Weights of a small GPT-style language model, trained from scratch on English Wikipedia.
Architecture: LayerNorm before each block, rotary positions, no biases in attention or MLP.
Each number is 128 + 32 x the weight over its row's rms, rounded and kept within 0 to 255. Layers, rows and columns count from 0. The size above them is the row's rms in percent of the matrix's.

# layer 9 MLP up, 768x192, rms 0.0653, rows 427-498, columns 96-191
size [107  97 121 111  99 107  98  92  95  96  99  99 103  93 102 103 102  92 106 107  99  98  92  98 111  93 106  94 105 101 100 100  92 104  95  90 104  98 110  96  94 100  98  94 102  95  91  94 102  92  98  96  98 100 102  98  99 106 102  98  89  98  97  98  91 101 101  99 101 105  98 100]
[[104 118 100 130 107 126 122 126 124 162  68 111 115 136 136 105 122 163 168 148 169 102 111 149 148 109 140  92 155 150 126  86 124 103 146 180 113 133 149 113 112 119 165 138 136 136  74 109 199  97 139 143 200 140 176  99 122 118 138 115 137 117 178 177 169 147 189 153 146 138  88 136 113 163 136 119 116 113 174 109 111  56 168 137  90 128 152 106  87 154  98 136 186 150 130  56]
 [178  83 114 208 156 100 147  89 197 120 193 131 104 128 157 136 129 140 187 103  73 145 111 143  96  61 117  79 113 172  98  80 126  78  98 144 124 140  97 155  87 125 159 150 144  88 135 172 153 139 162 123 156 132  50  94 146 172 135 190  78 156 166 163 117 112 114 188 174 116  99  97 137  92  92  99 130 110  96 102 118  94 123 127 173 142 136 180 105 135 153 131 143 103 170 118]
 [ 86 161 179 153 146 145 171 135  55 129 114  78 178 140 115 105 206 148 149 115 116 106  83 121  95 119 142 142  89 143 120 179 147 175 130 143 179 173 131 124  87 145 119 110 143 125 105  70 132 124 109 187 112 141 150 131 126 113 136 140 107  91  64 146 151  60  80 111 147 131  89 132 166 130 134 104  98 168 142 115  98 148  90 151 143 147  90  84  86 154 132 112 138 130 168  70]
 [144  84  69 130 128  80 170 114  73 157  73 103  91 154 149 184 183  97 135 122  73  90  90 122  79  96 102 126 125 113 123 133 187 114 168 105 133 133 104 142  97 127 184 133 154 128 135 135 107 135  87  92 124  95  90 142 132 121 117 142 123 170 115 147  88 163 121 121 119 113 105  87 189 130 179 144 107 109 143 106 229 139 162  97 156 136  47 144  94 167 141 129 124 140 158 145]
 [170  95 108  63 150 147 126 123  97  94 110 135 153 136 120 145 104 171 132 154 127 134 153 123 108 136 162  74 163 112  90 183  59 137 157 118 176 134  67  47 123 141 139 146 148 129  72 132 137 156 138  72 118 103 207 147  81 125 126 143  61 149 188  88 131 126  92 115 128 169 119 114 109 164  78 145 124 102 112 203 163 100 194 105 114 142 142 140 146  88 118  94 132 131 113  87]
 [116 167 140 190  93 125 162 146 140 159 128 157 154 139 116 178  97 164 108 188 142 105 123  55  94 137 129 111 184 118 115 125 121 106 102 151 126 108 127 155 134 174 100 118 168 102 128 161 106  88 156 189 136 105 122  81 135 117 139 103 127 147 108 118 125  67 156 153 142 149  96 145 152  51 107 102 158 156 144 123 120 118 118 169  82 155 113 137  87 157 109 122 127  76 144 137]
 [168 128 114 115 168 158  99 103  96 148 148 154 124  69 113 161 191 124 151 125  67  90 104 149 148 109 109 221 116 167 123 122 171 203 138 136 156 138 136 170  98 103  87 109 140 156 161 135 104 160 139  80 116  90 155 142 122 150 114 118 133 132  90 180 207  95 144 116 173 105 121 161 143 123 121 142 135  80  70  77 194  90 139 152  80 107 104 104 119 149  95 145 160 144  77 111]
 [ 94 134 137 127 165 167  77  96 128 176 158 126 122 190 145 115  89  84 114 159 155 121 171  87 139 156 164 139 193 143 148 102 111 169 110 137 152 168  88 155 137 175  90 165 187 196 109 162 131 136  93 147 152 129 113 180 104 117 190 112 107 100 132 152  58  86 107 136 171 131  84 147 133  79  61 106 115 118 106 127 127 107 114 116 106 114 165  89 127 164  64  87 114 120 133 127]
 [112 140 122  90 196 183 114 134 132 165 156  93 105 107 108 114 116 139 131 139 107 129 145  98 162 109  53  97 114 132 223 151  71 103 123 123  59 117 199 131  64 156 149 132  93 143 135 105 191  96 126 104 123 139 125  93 135  72 100 222 124  98  88 173 169  96  81 127 149 128 137 119 176 193 135  73 119 122 152 179 173 126 123 105 137  67 107 148 125 146  55  98 117  84  85 128]
 [164  71 206 122  88  92 181 130 155 145 106 130 118 177 107 132 127 118  97  65 150 181 138 120 117 145 108 182 110 138 120 123 154 122 176 202  36 114 113 147 121 113 103 168 119 107 169 142  87 120  93  86 122 128 146 125 109 137 157 142 130 106 134 144  55 153 142 111 134 158 100 156  57 117 108 127 168 118 127 110 108 140 150  90 216 162 146  83  77 105 160 105 137 109 126 127]
 [163 102 125 192 124 122 165  98  89 162 126 123  79 169  92  98 100 187 160 146 184 109 149 132 104 124  94 113 111  98 181 129  94 136 107 155 132  96 133  88 136  96  91 117 141 195 160 118  95 142 122 136 143 131 109 154  98  48 143 148 131 171  90 142  79 104 161 123  79 141 160 171 135 131 138 183 134 145 145 137  39 110 111  80  88 129 171 122  55 137  85 114 148 141 164 131]
 [ 87  91 110 132 107 118 143 114 102  51 143 113 188 125  97 150  95 134 126 140 138 125  96 163  97 124 170 124 168  97 145 136  86  90 118 114 148 179 140 107 107 119  73 119  70 171  90 142 173 170  78 138 176 134 160 173 110 104 107 114 142 107 138 168  99 131 192 128 105 138 126 119 127 110 112 127 180 146 166 102  92 156 162 181 145 131 179 101 142 153 100 113 150 157  94 192]
 [ 91 140 133 119 161 140 150 115 113 130 123 107 138 156 117 102 108 110  77 114  99 108 122 167 128 194 161 143 115 157 135 122 185 105  94 154  96 171 108 135 132 144  88 155 215 162 105 111 101 122 135 146 151 144 117 127 149 123 165 133 166 141 126 147 106 125 168  93 146  80 183 127 147 115 103  99 112 110 131 106 153 181  90  79 148 107 177 107 201 106  75 109 185 120 122 177]
 [127 132 144 178 126 130 104 142 112 114  65 147 125 159 135 132 105  65 140 156  69  80 162 117 147 109 159 203 101 173 142 150 179 165 144 153  80 140 134  81 159 176 160 139 135 107 120 157 107 146 113 164 140 174  82 162 100  81 108 175 145 138 139 150 122 113 114 151 142 156 123 139 188 128 123 108 122  94 112  85 135 122 155  92  97 137 111 137  45 232 104  61 162 121 142 130]
 [149 112  81 159 116 168 171  83 119 148 129  50 112 125 125 120 114 104 116 156 118 149  97 133 123 129  49 147 112 141 147  96 139 105 102  98 118  94 187  99 183 152 117 129  92 187  92 100 149 140 145 158 105  84 126 162 111 140 108 110 159  90  97 142  40 134  85 115 188 125 110 118  84 132  85 198 167 118 117  89 140 143 159 158 136 193 157 130 145 172 152  90 116 174 111 160]
 [141 151 147 151 134 151 121 133  62  82 167 147 159  94 122 131 104 150  98 122 158 140 126 221  66 124 188 167 124 128 158 118 145  80  98 123 137 133 126 193 144 118 131 153 162 168 171 157 186  99 151 162 170  83 104 123  87 103 139 113 179 171 117 105  91 133 142  73 112 101 106 186  80 157 118 138  83  88 168 198  88  89 124 160  98  93 186 127 152 114 176  56 159 115 143 131]
 [ 62  99 129 189 122 116 141  98 124 117  55 112  84  89 153 104 155 128 147 171 118 113 129 141 178  95 175 135  50 132 120 128 137 152 145  98 115 131 141 130 138 182 154  84 107 184  99 137 131 121 108 115 132 117 124 183 140 172 199 154 126 125 156 123  98 126 114 111 100 129 126 130 191 128 113 156 103 123 112  99 158 108  87 103 172 215 111 134 118 125 163 103 185 123 179 140]
 [167  97  99 139 203 104 127 148  64 110 162  89  42 161 221 138 101 109 145 182 115  62 110 141 145 141 166 134  95 104 104 160 147 135  98 102 111  89 150 112 129 126 128 145 166 153  87 153 106 120 149 100  78 136  98 127 166 215 113 130  97 195 116  97 175 150 125 113 111  81 154 131 121 151  93 106 125 156 109 161 144 164 144 132 105  77 136 181 105 138 141 126 174 123 175 143]
 [ 76 188 106 163  88 128 134 186 209  96 129 161 142 137 125 136 111 103 154  91 110 119 102 155 106 150 158 113 183  85  94  97 101 150 130 121 145 180 135 115 117 129 213 171 112 130  93  88 119 151 154 109 109 182 163 100 104 120  65 132 168 157 102 126 139 190 166 148 178 129 103  95  58 170 118 156  90 143  98 140 102 120 160 149 125  96 123 141 105 182 100 125 129 173 156  90]
 [141 143  98  97 155 151 122 175 136 129 166  89  74 164 149 132 192 131 153  88 145 155 171 143 148  91  87 169 110 122 103 147 142  90 108 182  90 155 166 150 173 103 112 164  86 114 149 109  69  83 108  90 129  80 145 128 113 122 101  95 138 160 152 189 159 154 153  76 133 126 138 148 107 116  88 111 109 150 137 117 143 107 147 157 174 128 124 117 136  92  76  35 131 140 149 147]
 [115 148  88 128 148 143 155 158 128 118 163 107 155 170 116 106  34 141 143  99 135 142  94 198 160 113 155 164 158  45 152 134 160 134 109 113 161 183 121 145 101 180 126 141 157 168 146  94 162 128  90 134 157  82 134 159  68 167 163 130 120 180 139  90 125 100 128  54  91 166 110 163 107  74 154 192 146 176 150 136 109 160 165 147 102 113 120 108 116 143  92 146  66 117 106  91]
 [124 111 157 153 180 124 140  84 141 150  89 105 177 139 102 128 161 137 130 106 168 150 130 159 120 155  95 126 127 157 138 124  91 129  99 156 132 152 165 132 111 114  94 118 143 172 150 135 155 167 151  73 112 119 180 133 208  98 103 128  66 100 103 140 129  78 179 164 131  77 165 107 136 136 135 132 138 141  99 152 146 112 218 153 106  70 158 126 154 176 136  58 136 148 178 159]
 [171 143 150 132 100  79 106 163  75 144 160 125  86 110 199 178 134  62 171 144 163 101 199 121 172  92 123 101 123 131 165  15  74 156 156 153 104 149 135  86 118  89 172 139 128 118 182 133 145  69 162 127 128 129 122 125  60 126 138 118 137  69 124 124 123 132 154 167  76 149 103 112  99 146 106 151 164  87 166 164 152 107 155 131 125  82 133 139 137 159 120 154 107 158 122 101]
 [158 182 122 141 113  66 134 112 114  86 162 103 108 129 164 121 131  91 125 171 168 133 156  73 101 141 117 150 102 116 175 113 141 166 103 177 141 169 165 184 170 140 103 181 125 152 125 211 136  83 121 107 145 184 129 145 119 133 103 133 148 146 133 123  35 141 133 161 133 116  76 132 111 106  96 125 138  76 112  72 117 161 117 143  93 158 167 155 130 178 116 171 101 157 164  73]
 [110 134  96 158 124 180 128 168  93 130 172 155 144 100 128 151  84 124 195  75  89 125  87 104 106  91 117 112 132  67 143 149 110 145 107 191  79 113  53 133 171 136 113 175 160 102 176 133 130  58 110  86 120 134 110  96 154 145 168  83 116 191 154 152 128  95 106  97 154 234 158 117 120 152 158  98 177  97 137 112 161  82 143 179 105 128 157 140 120 114 107 134 108 108 159  95]
 [177 121  80 134 131  45 164  86  92 146 150 181 173 107 131 125 127  42 118 133  96 134 121  68 135  82  83 140 146 136 209  92 139 106 104 129 185 119 151 101 157  83 175 160  13 175 128 138 128 107 109 136 127  89 120 166 135 122 108 131  62 149  72 162  98 113 116 134 134 106  80  98 138  80  88 115 139  90 139 159 150 127 138 109 134 114 144 130  87 166 125 141 111 129 161 131]
 [ 89 119 137 120 115 137 154 106  92 159 157  61 101 130 119 106 123 140 135 127 126 161 161  91 159  66 116  92 176 190 153  66 106 171  97 200 119 174 147 114  87 110 208 104 174  98 115 117 106  64 149 135 104  95 134  88 214 120 140 152 111  97  89 157 130 118 127 120 136 158 148  90 117  84 104 137 118  93 116 143 148 135 134  69 140  96 144 115 108 106 149 152 152 145 122 103]
 [141 144 132 149 105 171 181  85 104 100 138 182  53 146 171 142 158 123  87  82 107  48 142  96 166  54 117 103 180 100 105 208 116 177  84 146 109 133 142 152 113 159  88 137 116 154 157 149 128 138 138 109  64 114 127  90 166 103 115 181 192 115 136  80 172 112 130  71 124  47  91 141 131 129 142 138 143 109 127 134 188 156 138 160 141  79 191 155  78 173 105  88 134 112 114  87]
 [112  84 115 188 150 125 162  91 117 155 170 117 161 165 133  89 146 116 111 142 100 167 179  87 144 108 129 183 176 129 132 128 151 145  91 148 154 167  93 133 133 157  90 121 152 131  85 106 186 137 108 138 101 150 103 126 162  92 114  86 170 184 121 170 120  80  93 129  97 132 111 163 149 137  55 186 121 134 181 101 152 213 114 160 133  76 139 174  71 108  85  75 160  90 140  99]
 [171 106 151 104 116  62 146  93 131 115 104  94 105 176  88 129  91 147 150 120 175 126 176 108 150 129 170 159 131  71 176 138  41 117 119 159  97 124 123 121 145  83 124 146 136 159  51 165 167 115 134 100 116  91  61 159  66 112 164 178 126 137 159  79 114  89 121 110 136 146  88 136 100 142  94 164 151 208 161 140 127 179 100 119 139 112 166 132 100 112 125 132 161 110 105 103]
 [149 125 127 184 151 157 170 138  78 157  87  87 175 153 111 166 110  61 139 123 146  88 142 101 127 170 193 179 155 116 108  99 159 176 107 144 126 115 126 111 145 113 112 123 122 128 145 100 184 160  39 125 109  80 138 148  71 155 155 156 151 128 152 127  92 114 152 130  97 133  68  87  48 150 179 120 156 144 198 128 117 138 136  93 147 136 168 137  93 115 105  52  80 141 100  87]
 [135 148 159 127 139 167  98 141 118 113 117  56 134 139 137 115 133 124 148 163 112 108 125 104 109  73 200 138 145 216  93  93 105 102  81  96 106 179 131 101  79 105 145 119 106 153 123 164 198  91 160 113 126  98 116 160 108  98 121 131 133 110 145 133 129 141 121 115 177  80 139  74 157 124 143 149 109  93 113 102 125 118  95 125  75 157 196 121 118 208 179 158 149 125 197 175]
 [232 147 132 203 106 166 118 122 119 134 102 167 132  90 153 128  87 120 143 134 143 170 170 141 130 139 176 118 164 122 162 101 119 175 130 138  79 136 185 126 125 183 106 141 122 143 181 131 129 146 138 145 148 109 149 129 100  68 154 141 150 134 177 105 136 140 103 165 130 100 141 148 110 101 104 172 148 118 129 150 109  88 141  94 128 122 116 129 138 102 118 147  85 162 146 101]
 [124 134  55 119 150 162 108 158 104 118 101 130 160  99 121 102 149  83 116 126 148  74 121 142 108 173 114 134 154 142 145 142 128  75 125 175 128 108 149 174  43 146  93 112 118 109 108 112  93 128 159 132 126 126 142 143  68 125 143 151 150 126  90  92 119 193 169 172 166 140 170 129 152  96  92 154 166 137  61 179 143 163  99 114 153 101 165 128 142 110 153  86  96 110 155 119]
 [152 132 100 131 117  98 112 131 123 104 183 128 117  71 212 171 115 183  92 102 162  93 172 126 169 113 104 104 142 117 196 120 107 133 154  71 116 147 112  77 126 117 139  89 120 130 149 131  95 147 147 117 104 109  76 117  59 135 149 164 170 110 171 216  94 110 118 168 198  94 137 130 133 117 138  87 163 178 193 144 135 110 104 155 108 136 156 115  95 170  92 101 153 153 144 131]
 [100 155 174 196 120  66 113 147 119 124 130  88  83  81 135  48  77 102 163 129 153 165 131 163 141 170 173  55 116 123 125 143  64 172 186 132 135 175 159  77 148  92  99  99 114 126 103 158  98 156 115 126 145 132 164 130 107 127 181 162 152  79  75 124 119 128  88 103 143 124 124 130 136 107 103 143 168 162 116 142 128  75 136 137 149  83 141 112 110 141 101 156 160  99 114 108]
 [170 168 202 162 121 164 134 141 175 148  86 112 158  62 124 173 167  90 112 107 147 150  96 140 180 121 128 154 116  89  95 132 109 160 130 118 181 128 170 169  75  93  81  94 137 112 142 188  72 120  65 131  72  84 209  95 113 124 123 111 111 135 115 131 157 141 132  47  59  90 195 143 111 109 137 179 124 139 130 151 107 122  59 105  91 123  94 161 104  88 168  99 116 125 113 116]
 [130 152 126 114 140 142 155 170 152 143 139 151 194 121  94  92 129  58 103 111 157 103 139 141  95 104  77 156 131 173 198 147 135 118 131 196 138 101 162 142 132 112  75 121 140 186  63 142 145 144  84  81 125 162 148 123 197  92  98 100 154 132 145 160 124  79 133 123 143 103  72 136 142  93 134 100 115 100  68 104 182 157 151 111  69 158  93  62 106 129 206 146  90  91 129 170]
 [167  91 145 112 114 147 141  90  99 152 186  92 140  96 121  98 161 223 125 128 145  58 143 144 119 135 122  98 110 119 118 124 167  97 115 140 198 127 116 107 129 127 112 102 123 164 119 138 119 198 137  77 170 174 110 145 135 116  85 117 135 115 178 181 145 162 127 129 126  97  92 139  61 141 103  78 164 118  81 131 145 119 126 168 206 132  99 126 137 165 106 176  81 114 113 120]
 [191 114 177 147 166  64 166 166 133  82 140 114 101 158 131 129 114 106  97 154  23 115  69 147 127 147 155 116 140  44 121 102 136  86 126 112 128 119 169 126 110 120 131 105 145 130 103 198 137 117 119 124 124 131 161 153 160 105  85 175 159 170  96 118 130  43  98 117 151 142 119  94  84 161 130 178 126 129 180  88 172 206 167 121 157  74 117 128 107 164 148 124 113  84 155 171]
 [122 136 152 138 154 102 205 179 124  92 163 110 131  51 212 133 128 175 128 111 175 100 140 166 146  98  88 125 106 180  88 168 125 125  77 154 146  92 123 155  81  98 129 129 140 164  95 176 102  80 140 165  88 122 124 187  95 108  87  98 105 114 119 113 111 107 156 112 162 153 177 132 163 140 158 140 113 124 109 211 123  95 145 121 112 114 108 106  65  82 112 113  84 125 138 158]
 [115 147 120 176 114 169 198  58 141 132  57 108 146 180  83 109 130  88 140 134 109 113 112 133 130 162 113 142  91 139 166 111 180 112 173 159 112 111 120 114 174 159 138 162 138 121 151 153 139 108  80  99 122 187 127  75 117  76 189 118 169  61 122 173 177 106 120 129  86 100 142 185 152 173 105  66 168  76 134 111 151 102 154 133 146 112 182 114 107 174  78 111 148 127  93 122]
 [183  91 150 141 107 137  45  81 167 129 164 152 161  96 145  91 124  44  71 108 135 199  83 192 125  72 146 109 150 179 133 121 153 117 146 121 104  88 121 163 155 124  82  93 127 162 192 143 145  92 191  86 195 149 130 111 144 117 140 179 120 104 154 137 147 134 120 111 120 127  71  94  64  87  92 115 149  70 110 180 127 107  68 137 140  90 191 146 128 135 141 147  85 134 116 173]
 [162  72 174 149  89 187 143 125 137 113 114 150 162 108 121  96  80 148 153 122 142 113 120 107 171 185 131 104 190 113 133  96  98 123 141 123  90  92 196 128 111 107 109 125 115 155  96 122  70 185  98  94 137 137 173 148 108  89 177 155 114 153 185  79  79 109 140 118  56 113 170 105 103 110  91 164 122  84 139 152 150 113 102  82  76  38 136 138 163 168 146 163 127 119 166 151]
 [139 160  87 147 136 131 137 131 152  78 101  82 176 107 214 139 140 118 101 158 145 137 113 126 157 140 121 145 119 149 113 139 201 177 137  99 174 146  75 106 139 104 143  83 151 101 146 183 161 155  79 123 110 137  68 122  88 143 155 192 137 108  50 169 131  94 112 135 155  96 167 108 130 129 143  80 198  89 125 156  81  96 104  81 179 118 151 158  37 142 135  52 132 186 111  87]
 [ 98 102  84 128 135 115 149  89 105 124 140 122  78  95  99 133 177 158 132 104 214 129 120 147 148 121 136 164 131 138  94 166  71 143 158 187 133  68 122  94 161 131 143 168 115 191 159 120 124 129 118 107 136 121 157  98 111 151 100  86 194 126 109 153 116 169 145 125 119  81 128 165 157 148  46 117 171  95 126  98 133 117 119 141 173  73 124 115  80 183  58 166  89 120 130 149]
 [149 119 161 188  87  61 202 138 151 128 104 107  79 175 195 120 112 137 190  99 154 149 114 145 100 126 106 107 150  98 135 114 125 206 182 205 112  68 188 133 182 113 140 155 139  87 168 120  95 115 127 129 134 123 168 181 119 122 126 100 145 104 116 168 111  86  91 121 148 182 129 157  78  95  98 133  44 180 129 131 149  85 174 106 124 143 108 105 157 109 171 147 133  96 125 132]
 [125 159  99 141 121 147 101 148 131 148 138 138 148 109 100 147  88 130  97 139 104 161 153 184 128  79 118 143  90  84 117 145 116 132  81 158 140 152 101 176 131 141 136 113 168 104 135 108 166  72 122  76 112  68 117 115  88  37 178 124  73 157 125 163 143 158 134 150  77 135 181  55 146 160 122 107  87  98 161 174 122 192 158  84  61 155 112 170  94 151 128  97 173 135 176 168]
 [103 113 140 149 149 136  99 135 130  75 136 111 115 122 159 151  57 102 104 143  80 115 127 116 140 134 112 102 166 153 114 137 130  74 157 127 115 138 119 163  84 108 129 135 113 167 143 154 183 153 128 134 103  97 118 127 125 136  92 149 155 135 108 118 156  43 135 126 141 177 134 114 170 139  82 166  76 103 124 182 100 163 166 158  71 186  97 161 140 109 109 147 112 108 122 111]
 [111 129 150 180 115 107 105 118  85 149 110 169 143 250 128 115 185  81 151 150 123 198 144 112 147 126  63 171 126 146 180  96  87 113  73 127 110  95 144 131 103  38 101 138  98 111 143 205 125 177 117 127 124 136 154 159 115 113 105 142 156 110 131 164  86 126  52 177 144  93 104 158 139  52 126 159 130  81 127 146 100 106 106 141 129 101 154  84 156 142 190 147 127 118 151 142]
 [165 129 171 159 115 172 125  98 130 129 142  43  99 110 176  97  95 134 115 123 144 190 137  74 134  91 157 127  88 158  82 158 138 101 110  91 172  91 123 149 130 144  92 115 124 120 104 144 119 136 194  84 152  81 111 145 164 128 117  88 198 162 117 118 146 136 111 141 141 126 158  99 137  71 139 184  96  75 131 182 160 175  99 118 127 154 136 152 124 177 123 107  88 206 158 109]
 [138  93 121  71 139 196 134  95  69 114 112 120 226 131 174 145 180 139 103 186 120 162 180 159  82  92 120 227 143  87 144 118  98  76  96 142 161 194 142 102  85 155 152 154 125 126 168  54 132 108 166  87 124 111  41 134 130 112 113 178 137 138 126 127  90  94 124 133 185 136 114 101 141 154  97 146  87 168 100 127  96 162 163 139 147 168  66 137 126  62 132  84 156 132 152 106]
 [ 83 184 140 136 108 137 152  82 117 113  87 104 100 135 129 108 124  97 120 100  99 100 147 147 113 129 143 166 132 126 126 170 131 125 155 127 126 133 125 169 128 103 178  91  94 133 118 195 174  98  81  67  97  66 127 158  85 132 172 154 160 113 141 118 100  85 164  46 167 153 139 137  99  91 106 153 111 209 115  54  98 177 119 150 122  73 101  93 166 133 151 153 109 170 121 143]
 [116  77  83 142 157 114  85 122 136  95 159 166  83 117 168 143 124  95 166  89 126 147 148 131 135 183  78 143 158 183 128  80 109 124 131 144 107 176 130 103 177  83 146 163 139 152  67 192 150 155 209 110 127 146  98 146 117 146 119 165 131  59  94 112 101 102 115 103 187 171 146 114  90 115 127  65 143 105  97 116 183 182 151  46  81 147 122 108 131  81  95 114 117 139 114 199]
 [167 137 124 135 158 147 176 129 152 153 136  94 129 148 145 108 111 132  88 127  99  92 186 123  72 144 151 160 124  98 111 133  59  90  84 176 104  99  97 149 138 116 208 110 108 161 150 140 124  80  95 117  85 109 148 131 132 136 162 178 133 175  92  81 107 163 139 149 123 138  77 170 114 102 156 136 135 131 139  99 165 107 122 139 149  40 105 106  59 144 137 135  92 118 165 126]
 [106 114 110  93 151 200 121 148  93 137 105  88 170 105 144 172 126 135 102 124 137 167 104  73 134 155 118 142 107 128 140 113 139 146 103 136 173 135 169 165 156  94 151 133 132 162 175 114 209 134 104 124 147 128  37 155  67 111 121  93 168 135 137 118 104 149 105 103 113 108 120  74 161 148 177 126 177 132 113 178 176 143  66 130 130 120 118 152  77 188 128 122 116 105  95 114]
 [157 161 176 131 119 144 137 176 170 134 146 127 117 152 107  89  98 205 220 147 102  89 144 136 102 145 141 196 123 111 111 122 156 160  79 141  45 121 119 151 135 197 140  92 207 147  99 124 157 142 109  78 135 117 184  80 134 154 107 123 142 124 117  82  93 117 142  86 122 152 110 135  80 228 129 109 148 187 157 122 120  97 136 119 134 156 156 131 110 153  92 130 165  80 154 149]
 [115 101 105 150 118 127  96 114 127 165 173 100 126 128 140 109 113 165 122 145 135 194  81  92 128 193  64  97 176  66 143 148 128 132 114 157  85 115 137 178 104 162 161 164 175 166 125 135 180  53 142  98  87 142 114 142 116  40 120 151  78  80 140 109 108 123 138 164 102 135  95 127 136 100 146 120 112 145 153 158 129 161 104 140  83 160 120 126  63 125 180  65 128 132  86 130]
 [177 122 132 164 146  95 113 129 169 114  74  96 161 134 114  77 202 131 153 102 163 165  93 159 150  82 107 133 120 114 134 114 109 163 152 166 155 162  94 139 179 142 214 112  61 119 163 128 168 113  90 111  71 170 126  90 137 110 107 154  74 169 120 132 184 146 209 190 123 138 131  87 171 119 113  87 134 175  75  87 120 137 148 168 117 113 174 111 114 104 124 198 109 132 154 145]
 [ 85 121 161 152 141 140 115 139 126 101 162 120  98 111  84 114 141 132 158 162 153  45 129 142 104 125 176 149 130 136 201  48 121 138 109 183 175  96  96  99  98 124 120  98 163 123 159 190  93 137  86 154 151 135 149 143  99 117  89 117 136 205 148 127 152 124 103 101 181  89  98 147  90 137 100 129 129 131 143 140 132 180 156 146 121 124 108 146 126 142 163 140  88 126 179 184]
 [143 129  83 123 143 130 123  99 149 142 139 123  64 156 102 130 121 155 187 152 124 119  58 107 101 106 130 164 144 185 154 135 118 152  96 143 120 176 167 141 153  91 171  85 103 196 131 140 166 107 143 149 136 144 127 193 167 105 184 134 118 191 151 119 131 115  75 121 127 159  59  38 150 134 153 144  94 151  83 161 170 134 140 123 127 154 184  95 130  88 163  97 110 106 170 104]
 [157 124 124 163  78 155 152 120 107 175 106  91 155  87 143 163 127  72 129 166 151 143  76 116 144 132 108 146 129  96 116 154  84 133 126 152 147 121 104 131  88  94 159  96  63 144  84 176 112 161 113 153 115 144 122 177 113 104 199 116 132 120  75 173  84 113 139 106 145 187 137  88  79 139 144  64 173  87 142 121 113  99 163 106 100 121  77  94  87 163 179 164 184 133 124  94]
 [135  75 119 138 167 112  90 135 165 111  68 140 114 137 145 144 156 150 118 119 122 126 121 175 120 164 137 165 127 120 167 126 165  96 134 117  93 171 137 177  95 114 184 144 137 148 141 179 159 108 107  65 124 114 158 157 112 110 178 126 121 113  92 175 158 158 144 114 106 153 175 137 155 137 138 200 109  82  76 147  59 127 182  51 135 180  87 184 149  83 120 112  89  94 117 164]
 [130 142 165 154 162  93 119  61 110 123 103 131  76 164 175 132  97 148 179  99 167  86 144 153 102 115 155  94 156 115  74 130  87 130 160 183 136 126 119 172  97  95 158 167 117 179  98 174  70 128 103 125 202  77 132 104 108 112 162 128 129  86 105 107 163   0  88 104 119 115 178 119 196 123  97 107 113 124 116 118 157  98 101 165  83 111 148  91 149 149 159 123 112 111 168 159]
 [171  96  87 114 148 107  92 153 129 153  77  84 104 147 175 145 165 156 165 138  89  75 106 130 117  81 158 209 131 109 129 175  74 125 105 192  93 132 143 134 157 137 149  55 163 108 114  92 138 155 104 160 122 111 123 106  98 109 104 152 113 110 193  90 114 144 184 156 178 158 134 125 190 164 140 159 144  88 145 135 100 103 125  77 137 170  88  59  83 164 169  71 114  95 129 180]
 [151 169 134 106 139 158 181 124  96 146 111 163 174 130 138 140 139 135 157 149 175 102  90  90 166 111 115 173  99 125 120 101 111 111  99 152 146 102 157 146 106 102  86 123 124  85 166 115 183 123 140  86 140 170 131 113 116  92 143 147  84 137  56 142  91  86  92 161 173 122 112  70 121 122 121 129 139  97  72  97 194 154 162 106 119 138 148  78  97 152  85 186 150 144 183 114]
 [171 150  67  83 110  94 137  91 123 109 141 129 170 135 129 149 137 135 148  95 183 143 159 155  66 166 138 158 199  95 183 141 112 181 119  92 118 139 163 136 115 111 120 104 162 101 112 130  61 147  75 159 156 131 112 154  65  91 118  99 164  70 137 146 112 180 126 149 164  91 151  51 173 124 140 172 115 121 103 134 117 101 132  75  99 133 104  80 141 144 128  91 140 139 146 147]
 [140 151 154 144 131 101  75  40 146 154  72  89 176  90 158 122 170 206 138 100 167 118 140 165  80 142 151 155 131  86 128  99  84 132 159 146 131 113 113 148 140 123  81 126  89 156 107 186 112 160 170  84 170 110 132 126 168 127 102 158 155  41  89 139 127 177 180  87 160 203 114  96  90 104 117  77 109 151  95 129 174 131  96  86 119 126 149 101 117 148 200 171 164 135 152 140]
 [198  90 113  71 187 107 156 167 146 131 169  88 151 116 184 115  97 107 103 121 155 137 121 172 146 176 113 135  50 128 142 124 157 155 106 194  13 162 154 165  24  87 153 138 171 142 138 109 136 104 180 125 144 125 129 160 129 152 125  79 127 112 105 105 125 116 155 114 121 115  75 120 117 112 116 165 148 145  82 137 117 211 122 119 105 124 111 152 185 124 177 114 189 173 183 133]
 [147 102 141 102 146 153 159 136  81 120  70 147 111 144 149 189 128 171 160 121 126 109  87  90 125 124 149  60 109 113 103 104 131 141 132 115 122 105 140 161  67 110  80 108 157 102 156 123 155 137 135 162 123 116 171 102 129 118 112 123 101 108  81 117  88 117 143 129 184 144 123 120 137 142  67 119 165  92 128 177  79 135 108 137 166  85  93 149  96 143 140  70 159  42 172 119]
 [ 60 144 152 142 130 147 137  78 125 145  86  83 126 131 145 155 148 139 124 125 100 106 158  90 167 118 155 160 100  65 135 152  91 118 126 116  80  98 178 146 152 189  95 156 138 163 136 138 118  98 136 134 120 128 105  88 112 138 189 168 128 171  81 128 116  99  47 174 124 187 125 169 158 112 118  95 109  78 144 139 142 156 127  97 156 153  94  99  91  94 154 163 101 131 110  85]
 [ 69 122 118 173 154 102 111 148 165 199 142  37 126 146 156 115 142 157 130 110 154 113 107  87 114 125 185 138  78  68 164 105 108 180 111  93  89 163 132 114 202 164 102 119 110 100 173 141 148 129 151 106 117 111 179  91 172  86 126  99 125 183  91 111 147 224 123 108 138 173 160 206 167 113  99 124 145 110 123 100 126  66 149 100  88 132 161 100 158 152 166 121 156  89 138 123]]